{"n_kv_head": 6, "vocab_size": 943, "positions": "rope", "rope_fraction": 0.25, "bias": "none", "decay_shape": "linear", "batch_tokens": [16384, 32768, 65536], "seq_len": 384, "doc_mask": true, "steps": 4987, "dataset": "wikipedia_en"}
Each number is 128 + 24 x the weight over the matrix's rms, rounded and kept within 0 to 255. Layers, rows and columns count from 0.

# layer 11 MLP down (transposed), 512x192, rms 0.0986, rows 391-402, columns 0-191
[[103 156 138  95 113 160 151 129 119 146 166 154  98 139 101 127 114 113  79 131 145 129 124 117 126 127 119  98 145 110 119 146  87  94 142 122 137 119  86 149 132 115 116 136 118 114 140 134 170 126 103 112 130 125  98 140 120 108 173  92 148 132 131 111  92 126 158 112 137 145 142 157 168  90 132 132 170 126 159 147 151 128 201 134 123 143  77  86 130 183 141 104 141 108 164 124  87 135 114 119 124 167  73 127 135 127 118 132 125 150 136 137 132 101 160  99 130 130 146 113 148 125 131 130  90 146 127 147 156 130 142 168 111 125 108 140 133  96 133 131  76 166 139 114 140 145 108 111 137 142 108 146 116 119 110  85 117 134 122 103 121 124 119 142 107  96 109 141 137 117 119 109 107 171 127 122 123 137 130 119 153 102 156 144 138 146 128  81 127 149 156 187]
 [156 128 114 118 104  99 112 126 122  92 105 120 149 129 115  96 149 120 129 145 119 133 130 128 137 128 121 165 125 120  92 109 135 101 122  90 118 115 159 140 123 165 146 140 121 101 160 103 101 109 108 138 131 114  88 126 166  68  91  88 114 132 113 122 144 128 173 140 123 155 103 140 158  72  81 132 160 160 155 119 127 121  96 131 114 107 128 127 158 126 127 123 168 167  95  99 125 156 156 138 103 151 182 119 153  69 146 112 141 164 101 153  87 126 162 144 145 154 117 144 101 129  97 157 153 107 107  59 122 164 132 103 164 108 112  97 106 132 120  95 178 117  89 118 165 133 129 133 139 138 121 103 142 138 168 126 125 103 149  97 160 111 154 172 126 120 185 101 123 115 135  78 174 100 133 137  80 128 146 136  95 153 104 120 123 127 141 159 133  79 122  95]
 [138 156 170  98 147 134 132 127 147  86 109 111 125 119 157 126  98 126 161  77 164 143  92 127 112  98  98 108 164 145  97 126 142  95 135 138 119 110 109 160  98 132 170  99 145 100 128 120 123 158 140 113 120 147 168 135  79 122  87 162 108 139 143 141 135 170 120  86 125 108 182 122 146 122 140 136 133 161 155  84 110 125 144  95 135 108  74  95 141 142 123 135 148 122 107 130 105 104 121 117 138 129 127 138 134 101 171 152 125 148 164 130 156 105  79 153 123  85 133 123 110 108  86 126 116 107  91 159 146  76 157 135 123 111 102 151 127 156 116 143 108 142 114 107 124 102 148 114 100 129 130 138 113 153 167  84 137 134 123 150 121 156 122 127 150 119 116 124 154 111 152 125 137 151 145 164 115  98 149 118 116 114 156 134  83 108 103  69 151 109 143  77]
 [117 147 154 198 141 136 112 169 167 130  94 179 123 111 109  78  98 126 134 116 109 130 144 159 160 110 169 164 127  95  97 117 139 115 133  94  91 147 131  99 111 114 135  90 164 157  89 131 121 143 118  82 100  95 118  97 167  98 111 168 100 117 160 191 101 150 111 128  96 113 100 126 157  99 100 146 163 139 122 132 163 154 105 189 136 150  94 136 107 184 137 140 130  98 145 188 117 124 131 162 145 104 123 118  90  93 110 121 134 121 163 146 148 119 146 147 125 147 108 155 107 130 141 126 159 146  91 110 143 131 190 118 123 132 110 120 110 173  99 144 104 109 108  78 140 126 106  94 141 113 115 169  78 148 112 110 137  73  96 150 155 127 144 133 124 129  93 110 136 128 118 111 173 166 101  79 134 187  98 131 141 124 124 121 113 122 134 153 122 138 111  96]
 [137 151  96 205  83 148 127 104  81 135 121 105  93 157 109 126 127 130 118 146 140 160 137  94 113 148 103  94 116 148 122 132 122 159  96 111 119 156 104 129  94 142 131 158 151  71 135 111 130 131 105  97 107 128 117  71 112 108 122 150 130 159  79 121 111 147 155 134 153 138 110 148 127 127 129 112 180 123 121  95 143 118 120 169 152 146 134 134 118 158 130  81 125 115 114 104 169 141 103 124 160 154 215 124 114 191 115 116 113  99 130 126 124 108 141 100 143  99 139 138 131  87  89 152  96 138 122 129 146 118 175 132 131 159 119 134 159 115 126 121 189 125 131 143 130 130 125 144 105 130 126 177 159 122 158 138 154 104 170 132  69 146 113 124 129 148 119 141 103 133 147 106 144 110 154 167 155  89 162 164  96 123 109  89 158 130 133 181 116 135 115 132]
 [141  82 119 128 131 122 118 138  92 137 150 118 145 140 160 108 140 119 155 116 174  96 149 133 120 149 149 148 121 137 104 112 134 145 154 108  98 188 106 156 119  90 107 104 121 119  82 144 141 132 154 134 112 109 109 121  88  89 130  77 137 141 138 167 143 127 128 152 157  89 171 129 136 138 131 161 125 125 142 104  93 124 165 134 112 143 144 126 162 141 165 108 135 104 116 140 125 105 117 142 108 126 160 141 131 104 117 160 126 144 178 128 100 141 120 131 128 136 125 105 122 140 110 122 142 135 104 156 133 107 147 117 176 162 123 141  98 143 130 120 193 123 101 157 109 123 172 115 126 123  96  96 115 125 143 124  93 160 117  90 119 110 113 134 174 113 104 113 189 140 121 111 122 142 104 148 126 101 134 150 126 176 126 112 148 107 130 106 114 116 126 126]
 [149 134 165 151 162 135 152 113 145 124 137 106  90 103 105 129 118  89 162 153 161 141  99 136 116 135 127 107 158 128 100 119 130 146 172 151 130  89 119 124 132  83 131 130 101 110 175 119  87 110 132 169 116 118 131 129 140 122 123 124 126 140 128 140 105 121 160 162 147 122 148 180 133 142 101 138 148 133 106 135 136 134  93 108 138 129 176 111  98 127 136 135 157 152 120 116 176 125 101 111 138 154 164 165 163  77  94 156 164 162 130 154 107 139 132 128 119 161 143 121 108 107 121  82 155 109 153 111 162 100 127 184 112 103 112 154 188 144 104 146 134 151 116 158 119 112 136 143 103 117 113 172 109 193 177 118 138 109 117 147 112 131 107 107 133 123  97 165  95 121 125 143  68 122 161 134 131 123 140  92 150  78 105 128 136 123 167 113 142  99 127 142]
 [149 128 106 135 180 145 129 139  55 146 156 143 139 127 118 125 130 142 151 134 155 153 131 145 110 139 147  95  79 124 111 107  71 139 121 126 118 117 128 125 126 132 156 164 121 160 147 124 133  91 125 128  99 105 150  57 125 147 143 150 154 133 145 141 114 186 151 101 109 167 155 141 108  92  79 111 113 144 123 128 135 153 112  94 121 111 146 147 162 150  98 170 112 169 163 152 155 151 121 112 135 112 124 130 187 136  90 146 112 150 131 143 148 133 122 157 109 156  96 123 123 136 147 129 158  82 101 160 124 117 137 120 133 166 144  86 146 124 135 150 117 165 150 135  97 104 124 100 161 126  93 130 149 128 115 189 103 116 116 124 134 117 163 106 137 116 119  99 138 153 170  92 157 116 128 158 100 181 145 167 134 115 126 125 127 148  98 115  94 121 121 155]
 [133 126 195 118 154 152 132 131 106 154 144 155 159 139 135 116 111 152 113 106 109 142 111 140 159 128 147 147 170 106 124 116 169 143 171 148 119 120 163  86 134 111 154 152 129 164 121 125 128 149 120 155 100 122 112 138 136 128 143 176 131 148 108 104 107  77 124 116 102 109  85 127 161 141  83 149  72 138 125 144  77 122 103  98 128 134 117 114 152 185 106 136 111 158 145 144 135 135 126 148  76 124  95 105 143 127 158 115 123  57 161 160 111  96 122 187 156  98  97 107 113 106 127 135 139 117 151 128 138 135 131 139 145 149 130  96 104 122 136  88  68 108 133 107 148  99 127  93 143 163 135 116 116 125 128  95 143 159 134 115 128 119 113 133 130 114 159 142 133 132 109 150 159 177 142 106 127 137 107 136 156 104 107 116 125 141 133 119 163 130 154 103]
 [163 130 133 116  76 140  90 141 164 126 104 158  91 117 172 154 107 123 112 147 143 155 165 147 162 143 111 137 115 137 173 111 169 121 144 159 129 130 133 136 140 128  95 119 108 127 128 132 134 118 144 108 148 149 147  61 160 167 107  76 141 154 120 118 117 124 108  95 104 126 124 122 118 166 159 143 125 153 102 120 111 120 132 168 135 123 127  81 107  52  96 158 154  98 172 109 126 122 137  92  98 100 160  93 116 176  98 130 129 165 117 121 130 142  87 131 126 127 169 106 143 137 117 153 150 165 141 135  90 135  97 103 164 114 142 140  96 128 133 130 137 121 163 154 131 118 148 108 132  98 107 106  98 129 133 125 142  81 145  90 157 119 134  99 125 122 156 105 174 128 108 135 118  76  88  78 146 130 160 123 128 148 109  98 110 131 120  81 149 125  93 118]
 [102 121 134 122 141  94 121 123 111 131 132 128 133  92  96 148 125 138 132 159 121 131 132 147 111 173 136 143 122 153 151 109 152 158 102  93 139 153 123 160 143 108 106 141 159  99 126 129 133 141 148 130 115 133 154  89 137  79 125  91 146 151 135 139 156 105 123 122  97 120 125 159 126 149 166 116 118  88 112 142 166  90  90 112 121 133 143 136 157  95 170 146 122  95 160 137 131 120 117 150 187 161  56 133 131 150 123 127 151  83  89 114 151 150 106 159 138 126 125 123  95 118 124 108 172 130 153  90 134 177 125 146 162 128 143 153 148 143 126  90  56 122 128  85 148 127 108 125  70 144 149 137 154 143 174 128 129 147 129 122 113  75 118 138 144 117 119 114 140 103  95 157 121 140 122 133 180 138 141 133 145 133 151 161 151 146 112 113 126 119 173 143]
 [109 150 128 141 130 131 159 105 146 132 148 183 135 157 113 129 141 144 129 149 114 112 135 139 124 162 105 141 131 169 136 129 157 167 123  87 130 139 129 161 136 125 126 142 103 127 157 183  98 141 136 133 134 115 113  65 145 105 107 165 115 162 129 129 140 140 108 129 109 108 123 139 125 151 117 108 173 168 125 107 145 103 118 154 114 107 124 115 152 109  85 151 139 157 122 108 132 134 156 134 120 116 170  77 153 154 146  82 157 158 101 142 146 152 163 144 132  94  80 104 125 112 102 136 162 143 130 138 137 124 135 137 160 139 130 127 125 170 110 111  40 143 140 121 122 136 143 176 137 113 136 108 130 127 124 137 144 116 105 112 135 128 108 117 175 148 107 138 118  85 100 142 148  56 120 135 138 146 153 163 138 120 133 129 143 133 121 127 157 139 107 134]]
# layer 11 MLP gate, 512x192, rms 0.107, rows 392-403, columns 0-191
[[108 150 108 137 145 183 127 135 143 156 165  83 137  87 117 138 156 107  99  92 159 132 183 107 158 150 132 157  89 122 145  77  86 102 111 116 175 104 154 111 114 114 151  98 125 110 137 183 157 152 149 119 145 147 148 124 120 146 119 131 144 130 108 133 118 172  78  92 138 123 112  81 110 106 152  87 126 146 106 153 115 122 103 127 172 116 120 109  97 103 135 115 133 119 123 106 119 123 125 155  73 135 133 159 155 123 141 112 124 141 119 110 104 116 137 160 101 140 112 112 121 101 136 147 153 119 127 145  98  72 165 186 126 149  91 116 136 147 138 104 153 152 137 123 130 141 106 138 105 117  91 137 129 129 120 107 114 140 117 151 110 120 128 133 107 146 128 138  95 143 146 138  97 137 132 143  93  96 165 142 126 164 102 131 139  99  70  95 137  94  52 106]
 [153 144 152 129 121 110 143 146 127 110 119 140 162 131  99 143 100 164 144 108 130 141 146 120  97 100  87 130 119 141 163  97  99 112 155 116 122 154 163 136 128 159 134 122 173  65 149  98 113 122 142  84 137 107 159 109 141  88 158 137 118 133 119 152 148 169 120 109 143 128 139  97 143 143  99 147 119 148 163  90 101  82 161  96 151  89 120  98 143 132 115 159 127 114 132 111 144 103 126  91 131 128 126 116 174 112 139  96 150 140 175 134 133 133 145 103 145 107 145 132  87 111 124 121 145 132 170 143 110 100 144 133 108 104 147 110 164 100 122  97 127 134 136 136  96 139 131 159  82 148 128  89 111 116 135 137 162  99 122 129 140 127 157 154 150 155 110 125 145 122  99 140 117 142 120  84 132 139 130 103 134  89 127 151 159 123  89 112 123 118 140 141]
 [121  97 112 114 140 113 139 164 160 123 152 112  98 123 137 171 178  81 108 135 142 130 146 111 128 141 114  83 135 133 113 100 158 103 146  98  95 144 133  93  96 124 127 105 159 110 148 162  96 154 140  85 135 161  97  75  78 108 130 125 143 113 150 162 135 108 138 116 152 144 153 130 120 132 104 127 154 127 117 106  95 102 116 103 154 169 115 109 134 169 122 165 126  82  93  99 129 116 133 112  96  61 147 169 190 124 139 128 155 119 154 132 119 141 135 150 137 103  75 122 134 129 129 130 103 160  97 109 133  65 147 130 147 146 110 221 103 117 126 130 146 125 125 129  96 106 182 155 122 122 168  96 158  91 132  55 122 151  88 118 150  71 135 110 110 141 162 119 115 118 123 111 107  93 166 140 161 137 172 153 116 138  88 127 136  67 105 116 109 118 118 110]
 [105 126 144 141 112 168  98 116 130 169  78 146 127 157 104 118 143 119 155 125 154 160 154 109 153 114 128 160 131 151 170 133 108 127 114 129 154 127 139 127 103 132 137  82 145 139  97 110 112 107 107 136 173 137 154 140 134 137 109 162 127 170 106 176 128 109 120 121  96 156 149  95 137 125 104 134 149 140 137 129 122 130 138 125 134 168  80  63 149 124 118 155 136 126 162 132 128 120 114  77 117 121 119 119 165  97 102 130 170 188 145 122 169 113 113  89 148 144 143 149 107 149 142 130 110 114 168 136 137 149 124 125 114  93 115 115 112 146  69 143 125 143 141 114  84 161 113 139  99 113  99 146  61 128 127 138 143 116  88 130 149 114  97  96 140 135 142 118 141 151 131 141 104 124 140 117 142 112  99 103 138 179  78 122 120 110 127  84 146 150 141 202]
 [116 112 136 119 111 151 136 164 148 124 125  89 147 153 136 127 128  95 134  89 150 150 137  98 134 151 121 146 137 142 122 118 137 124 123 113 131 115 103 114 104 146 133 131 161 120 102 152 126 195 110 121 107 123 109 130 164 114 104  79 159 183 121 160 153 116 132  99 143 122 180 135 123 150 152 133 162 150 135 109  77 162 161 133 122 139 160 135 133 126 148 148 108 137 114  93 149 150 137 113 104 135 148 150 147 122 115 134 101 143 141 123 116 133 157 111 102  86 137 105 130 129  99 145 110 126 150 164 130  98 162 135 159 115  76 161 153 127 103 164 132 128  98 159 134 128 143 173 143 121 155 112 157  98 133  82 141 123 109 136 119 120 123 140 150 129 146 153  95 149 139  81 114 105 145  90  93  77 161 113 113 144 139  80 108 126 141 134 129 125 150 149]
 [112 131  95 109 135 136 155  89  96 143 107 146 136 146  93 144 127 135 126 142  94 139 138 101 135 122 160 142 126  96  71 120 113 125 104  89 129 101  99 128 126 117 146 109 138 132 125  91 123 138  62 123  86 191 140  70 109 156 116 147 111 119 120 152  83  86 104 113 142 131 110  86 126 108 136 141 144 148 143 131 137 129 145 124 109  97 162 171 123  98  95 122 126 139 139  87 169 123 108 153 133 117 143 113 123 161 105 144 143 169 132 162 141 125 123 134 118 125 117 162  79 166 113 134 114 135 140 139 132 106 138 107 160  97 121 100 123 132 113 120 148 129 163 116 144  99  85  88 149 105 123 148 164 101 109 128 164  82  89 170 129 128 155 138 151  93 154 133 116 140  87  97 126  82 132 137 127 106 154 113 142 167 148  89 126 145 117 123 121 144 111 126]
 [137 123 120 140 114  82 114 131 118 113 124 109 121 144 127 129 181 118 127 160 127 146 145 117 109 100 135 120 107 173 117 124  99  96 106 137 112 136 120 167  86 119 167 131 100 160 126 153 134  81 101 152 131 146 152  83 107 137 122 119 132 114 114 114 148 173 168 116 145 133 128 113 120 108  98 101 125 166 131 100 105 173 111 135 137 115 149 147 147 110 142 123 120 149 128 105 131 130 131 116 122 132 128 122 158  86  98 129 107 140 166 130 108 159 110 145 159 118 115 121 141 180 169 141 160  93 148 134  90 160 120 115 142 132 133 105 147 164 160 152 150 160 118 154  79 130 115 105 113 116 113 105 144 137  81 128 107  88 105 118 113 144 139 120 138 100 147 100 107 143 124 136 110  93 141 146 106 114 137 160 128 137 147 125 136 116 103 116  78 118 113 160]
 [143 144  94 157 104 137 108  93 108 141 154 158 123 112 140 135 143 135 135 168  83 170  78 130 166 207  90 128 136 143 109  96 133 118 130 170 132 127 147 145 132 144 116  92 131 153 142 128 143 158 111 135  84 137 138 109 101 143 153 112 151 168 104 152  88 151 164 118 103 145 127 154 115 156  82 131 156  99 112 108 160 145  93 155 143 107 102  99 109 168 109 111  96 114 158 125 131 140 149 129 128  93 157 111 135 152 108 128 148 125 135 173 141 113 126  99 139 125 131 150  92 146 147 129 119 121 124 102  87 101 175 132  94  92 152 134 103 140 121 125 169 110 162 117 142  76 145 143 126 125 138 136 115 104 132 117  96 101 136 134 147 132 113 137 123 174 149 155 200 108  88 113 153 116 156 134 147 100 114 122  97 195 133 135 107 147 103 142 165 119 128 115]
 [123 108 108 143 150 197 168 183 109 154 170 136 116 154 126 154 153 109 120 161 160 144  99 135 106 143 134 122 136 119 109 134 146 114 124 113  60 119 112 176 126 141 154 133 127 139 111 163 143 168 104 123 126 109 130  99 102 112 123 151 151 138 114 141 142 176 147 102 106 138 169 142  96 150 104 170 150 109 141 125 125 151 140 159 169 152 112  94 174  93 129 163 166 111 108 106 145 149 132 116 144 164 137 130 168  68 167 128 144 117 143 146 148 179 120  93  93 107 115 132 151  88 128 113 100 107 122 131 122  84 163 139 155 131 160 116 144 154 113 130 137 135 121 100 122  85 131 147 144 138 152 133 104  94 119 144 109  96  93 175 162  89 137 147 125 159 133 161 126 171 120  97 103 132 118 158 120  96 124 143 160 168 111 138 128  99 142  99 103 129  98 138]
 [166 102 121 133 103 138 172 138 128 136 129 126 154 153 137 130 152 105 134 113 154 135 132 135 126 144 118 105  57 111 122  77 120  89 142  78 134 116 142  93  94 140 103 121 138 132  93 146 149  90 128 119 117 131  67 113 152 166 110 159 110 141 120 144 108 106 106 125 190 112 143 124 141  97 133 140 145 138 139 122 131 103 122 136 151 129 122  84 122  84  74  99 145 108 108 138 138 125  91  98 115  54 144 150 142 115 186 143 108 139 150 125 145 102 152 130 148 111 146 150 124 118 145  89 125 107 155 111 163 156 167  93 150 145  91 147 152 119 144 114 158 116 138 127  84 138 127 121 116 112 101  94 108 154 155 119  90 147 156  92 128 107 127 127 143 131 124 130 155 122 162 137 165 116 125 133  93 118 119 147 108 143 141 113 181 112 145 119 108 110 106 167]
 [102 109 112 145 127 133 156 105 160 136 160 172 113 108 138 136 113 134 142 120 107 121 127 150 122 156 178 144 112 120  84 111 111 140 136 126 124  86 150 155 109 107 166  79 128 106 126 148  93 114 111 107 129 174 140 140 145 123 129 106 105 102 126 160  92 147 125 116 117 108 127 125 116 140  94 102 151  89 106 142 112 121 103 122 110 108 128 148 107 119 102 102 155  94 142 134 124 104 136 112 160 159 144 166 146 140 134 133 142 131 101 130  88 154  99 149  97 151 151 113 122 137 136 132 119 130 146 111 107 105 129 197 128 123 116 152 129  97 113 173 162 128 136 140 134 108 122 132 115 105 110 113 102 146 142 147 139 104 138 153 152  93 160 130 108 173 134  86 167  95 122 153 109 135 144 144 141  97 113 126 117 124 157 120 125 107 108  72 135 144 116 113]
 [144 100  75 161 142 111 156 119 141 151 147 133 162 142  89 161  95 155 164 172 147 108 100 107 132 109 124 112 146 141  67 171 141 139 137 114 127 103  77 143 136 136 165 133 185 149 168 152  91 159 125 102 167 185  81 102 153 115 124 123 117 139 119 125  92 134 173 142 137 121 157 122 119 161 118 122 164 141 142 132 147 149  85 129 146 113 169  96 123 106 119  95 108 128 142 109 125 112 152 137 109 146 133 128 118 118 124 137 162 129 122 105 126 117 111 126 140 123 125 138 139 152 103 142 109 168 149 130 129 136 161 159 154  97  85 125 102 136  97 142 152 122 111 127 129  50 134  98 115 126 147 201 159 123 104 145 156  80 111 155 115 128 177 134 127 114 134 145 163 144 113  95 120 117 138 142 129  84 115 103 137 159 128 164 156 136 120 100  89 135 128 144]]
# layer 11 MLP up, 512x192, rms 0.106, rows 392-403, columns 0-191
[[115 105 186 131  87 100 168 141 114 115 124 122 136 119 147 137 108 142 130 126  82 145 135 109 123 128 151 125 120 112 136  98 186 146  96 171 124 144 121 176 194 175  97 148 129 154 133 134  83  86  84 122 118 114 165 117 110 121  97 123 116 131 133  95 166  94 128 136 114 139 152 158 151  98 117 191 111 150 160  62  98 112 128 149 138 132 114 101 123 144 135 135 147  55 157 151 148 154 129 116 190 130 142 102 139 115 124 104 138 158 127 110 172  84 117  81 129 139 125 194 148 192 135 154 116 108 149  77 147 112 163 107 135 139 106 118 172 136 134 115  99  73 141 119 109 142 129 130 130 107 140  63 111 131 152 119  91 113 151 118 146 103 127 133 147 102 132 104 150 147 143 148 156 144 140 120 144 157  92 132 128 104 151 125 127 123 158 135 120 122 184 138]
 [ 81 103 116 127 108  86 122 121 137 135 112 166 127 138 134  99 138 135 131  99 151  74 105 168  89 127 111 143 126 114 141 143  93 155 120 121 143 134  95 123 127 111 154 109 143 102 128 141  96 113 154 118 113 108 150 110 142  74 106 136 103 129 128 150 165 109  95 124  87 157 163 150 110 139 127 101 124 112 122 126 168 158 154 108 132 111 104 149 146 165 112 189 120 104 150  94 124 115 144  81 101 155 142  96 142 119 127 111 149 128 144  89 118 134 103 106  88 122 152 112 104 160 156 136 119 142 114 143 107 168 152 141 113 137  96 105  88 138 116 147 126 149 131 144 131 110 178 143 149  86  99 134 134 188 144 120 117 165  90 139 117 152 102 141 112 162 132 150 136 111 129 125 143 122 146 146  77 142 132 105 127 111 148 198 163 123 146  99  87  91 150 129]
 [132  89 115 106 150 141  88 154 170 152 113 135  54 102 100 128 143 156 112 116 111 167 119 139 105 128 108 125 122 129 137 114 139 137 130  88  88 159 158  82  86 131 113  86 165 136 137 179 118 127 155  61 144 132 105  99  89 138 117 110 127 123 143 160 129 114 119 140 108 166 151 138  95 169  46 152 132 102  74 137  83 176 116  97 146 148 124 110 134 187  95 137 125  90 104 125 115 102 126 134  96 100 158 171 201 111 161 170 128 102 197 170 104 169 117 139 126  81 114 105 101 125 159  95 115 174  88 125 107  71 160  91 131 172 103 181 100 128 126 108 147 125 166  96 113 144 104 194 127  93 149 109 168  78 128  82 161 114  83 129 106 130 169 128 130 124 168 158 105 108 146  98 154 124 150 137 154 169 100 143 128 114 120  97 119 100  99  87 111 151 139 101]
 [127 151 111 125 125 130 124 119 119 152 146 105 114 114  99 151 160 166 145 120  77 175 125 143  97 131 115 102 153 123 128 113 141 112 149 136 150 131 105 195 102 137 146 122 134 161 169 141 151 128 130  83 136 139 129 116 105 160 149 123 127 129 134 150 120 156 132 138 134 159 118 102 136 122 120  99 117 118 162 117 166 151 112 136 131 142 153 140 116 144 110 104 140 154 124 100 135 120 184 150 129 163 121 126 117 163 163 152 140 132 114 144 132 133 144  82 139 100 149 150 120 145 154 116 138  91 136 133 123 123 148 135 131 152  85 131 141 136 140 126 145 117 151  86 127 109 181 149 127 133 130 170 124 118 110  98 169 130 136 131  96 119 130 145 124 132 186 140 129  90 145 137 146 101 103 171 145 128 142 161 143 120 185 142 128 115 106 121  78 104  77 110]
 [133 145  81 128 144 122 106 113 117 139 165 139 103 127  92 139  94 139 129 150 120 134 152 148 143 138 154 123 117 147 116 142 126 136 146 147 109 128 149 150 159  96 101 113 106 138 132  99 127  96 144 117 127 132 120 124  74 103 145 117 119  94 141 116 119 141 176 138 136 149 120 168 132 129  80 115 110 115 143 138 156 102  91 124 142 130 152 136 138  94 141 125 123  90 103 145 126  97 132 147 148 115 112  98 114  66 141 142 163 141 135 135 111 116 130 154 149 170 127 129 165 156 154 119 151  85  98 115 115 113 115 102 154 153 141 115 108 148 158  76 137 147 149 112 116 117  97 139 113 192 106 155 126 129 144 138  75 114 139 122 126 116 128 130 132 141 104  92 162 126 137 151 127 161 129 159 120 160 122 133 147 133 125 171 129  98 140  82 117 133 112 163]
 [142 125 136 167 141 143 183 110 137 116 172 101 109 128 135 144  83 135 114 113 148 135 153 132 117 141 111 126 126 170 130 114 127 110 134 134 106 119 146 158 123 141 105 141 159 118 137 187 131  79 178 145 125 135 114 131 124 115 120 111 126 137 143 117 133 104 185 193  99 124 135 160 146 123 123 163 129 114 124 120 135 126 141 133 153 140 141 104  95 149 129 104 192 125 146 162 126 141 142 117 115  92 110 118 168 125 131 102 137 125 113 153 132 115 140 151 127 179 150 142 149  61 147 136 159 111 151 122 171  87 179 132  88 159 135 149 150 127 149 120 116 105  87 175 106 124 150 117 102  95 160 120 104 142 132 118 141 154 137 122 187 120 140 125 138 114 148 103 145 109 150 149 166 141 136 129 124 153 144 134 131 142 124 146 144 130 116  95 123  82 138 127]
 [116 139 121  99 115 178 138 150 177 132 120 132 136  66 114 149 103  95 171 114 151 162 158 107 139 150 117 165 129 117 119 136 118 160 140 139 107 117 134 110 117 132 143 125 145 119 158 120 112 127 121  96 108 138 125 131  91  92  80 130 139 159  88 157  81 107  99 117 117  72 120 151 149 104 118 131 172 135 127  96 137 103 135 119 102 144 111 159 139 109 131 140 115 126 124 108 128 129 158 128 128 141 154 133 113 172 165 141 153 147 118 122 129 100 124  87 120 115 109 157 111  85 109 141 110 134  77 133 141 111 168 160 159 114 165 148 133 144 114 144 153 142 104 135 136 112 169 109  94 147 132 130 106 107 149  90 140 148 114 147 143 116 171 121 147 162 132 123 147 134 125 109 103 112 104 115 122 104 152 132 102 119  93 104 108 115 139  96 137 114 140 127]
 [158 144 127 146 118  99  79 106 122 173 143 142 143 123 143 128 157  84 121 160 111 180  96 142 114 136  93 115 147 103 109 137 126 135 147 150 124 150 125 125 133 142 131 120 144 151 154 125 151 138 107 167 111 121 144 125 138 142 164  92 131 162 106 138 110 144 129 119  87 147 140 158  92 154  83 149 149  86 147 130 101 120 106 147 162 127 114 126 105 148 121 120  80 107 156 152 167 177 111  90 115 115 147  87 130 132 139 152 140 121 101 162 159 104 105 125 148 109 127 154  89 120 139 148 100 118 133 116 106 110 152 128 114 134 150 165  99 147 143 147 153 102 171 141 126 108 145 114 176 132 111 126  92 112 106 117 128  88 130 147 130  97  82 128 104 140 132 123 164  81  81 129 106 133 122 114 161 112 105 132 110 200 120 167 105 106 119 149 178 109 133 132]
 [112 112 153 121 160 117 110 104 113 102 133 153 126 130 139 139 105 146 125 142  61 115 141 132  91 123  85 147  85 149 166  65 119 122 163 103 203 177 142 134 119 161 124 123 142 120 131 137 128 132 136 150  89 116 127 173 169 161 108 119 100 155 108 128 155 161  58 132 148 116  95 126 137 125  99 145 103 103 168 114 114 153 143 133  81 101 127  99 110 116  77 113 136 134 137 157 133  65  85 134 128 106 128 156 129 104  92 123 101 158 133 106 137  97  91 154 143 141 144 143 128 100 119 132 111 125 156 136  62 157 136 116 129 145 135 115 128 133 112 118 130 117 157 137 126 164 173 112 153 135 120  95 152 143 127 109 150 154 153 122  93 119 101 111 126 134 119 100 110  95 134 137 118 131 127 158 132 190 146 149 125  99 146 103 123 104 118 125 105 107 152 121]
 [154  95 120  98 186 109 166 107 125 126 141 145 124 147 129 118 102 136 135 110 122 124 131 104 103  98 156 161  75 141 117 139 136  85 150 122 106 144 147 130  92 109 137  99  95 125 151 119  99 116  87  88  99 194 108 110 139 127  87 118 144 165 141  83  90 143  99  81 145 131  98 124 127 132 121 169 179 131 131 149 125 150 167 132 131 127 167 134 115  97 143 126 175 111 157  98 128 122 155  95 116  76 161 135 147 123 162 109 138 116 159 156 101 126 179 151 149  89  85 127 114 161 108 126 124 141 116 133 143 161 126 142 117  83 115 118  84  97  90 109 162 109  94 154 104 126 171 146  97 137 100  93 111 136 154 113 101 141 129 108 119 148 149 120 110 146 123 131 121 116 150  96 111 115 147 133 102 104 167 112 132 176 128 104 115 140 158 112 138 142 149 157]
 [146 118 107 123 111 153 103 144 104 123 131  84 160 129  91 116 106 123 129 151 108 122 149 143 114 141 101 136 153 193 125 125 134 129 157  99 112 141 146 168 124 122 113 149 167  97 111  95 152 167 141 111 121  92 133 116 128 100  96 164 131 162 144 119 103 105 102 126 118 151 149 122 181 161 135 144  96 151 169 104 141 109 160 148 148 119 142 125 133 139 118 130  94 122 123 115 128 159 120 127  87 107 115 129 135  93 138 105 138 127 157 125 164 144 117  80 166 140 116 125 116 107 130 137 134  93 100 138 163  98 144 113 117 123  88 131 130 154 128  67 125 165  83 126 108 134 140 153 116 124 116 139 144 102 143 124  96 128 134  95 125 156 116 131 153 122 128 115 138 121 132 102 152  79 108 135 111 167 128 124 105 114 121  98 156 126 111 106 141 108 128 155]
 [121 108 127 185  80 101  76 117 144 142 101 137 114 162 136 141 162 131 123  85 170 153  97  77 121 103 141 128 152 128  90 153 160 128 153 142 182 117  95 159 156 101 144 142 155 140 152 169 125 122  89  81 158 138 149 122 108  92 124 130 115 103 171 144 144  86 126 117 172  99 148  89 127 124  87 131 139 155 142 123 127 144 128  99 129 132 116 124 116 122  83  95 152 129 139  70 161 105 144 145 167 151 116 132 116 168 145 138 127 142 109 113 139 111 106 153 118 151 149  89 123 141 104 125 147 112 105 141 154 129 111 156 101 143  96 107 114 104 110 152 148 110 104 106 166 102 144 133 160  99 164 133 138 122 120 108 185 115 130 106 109 112 124 119 141 126  99 123 148 125 134 120 136 122 155 104 139 108 124  88 103 136 142 138 189 136 107 120 126 100  84 154]]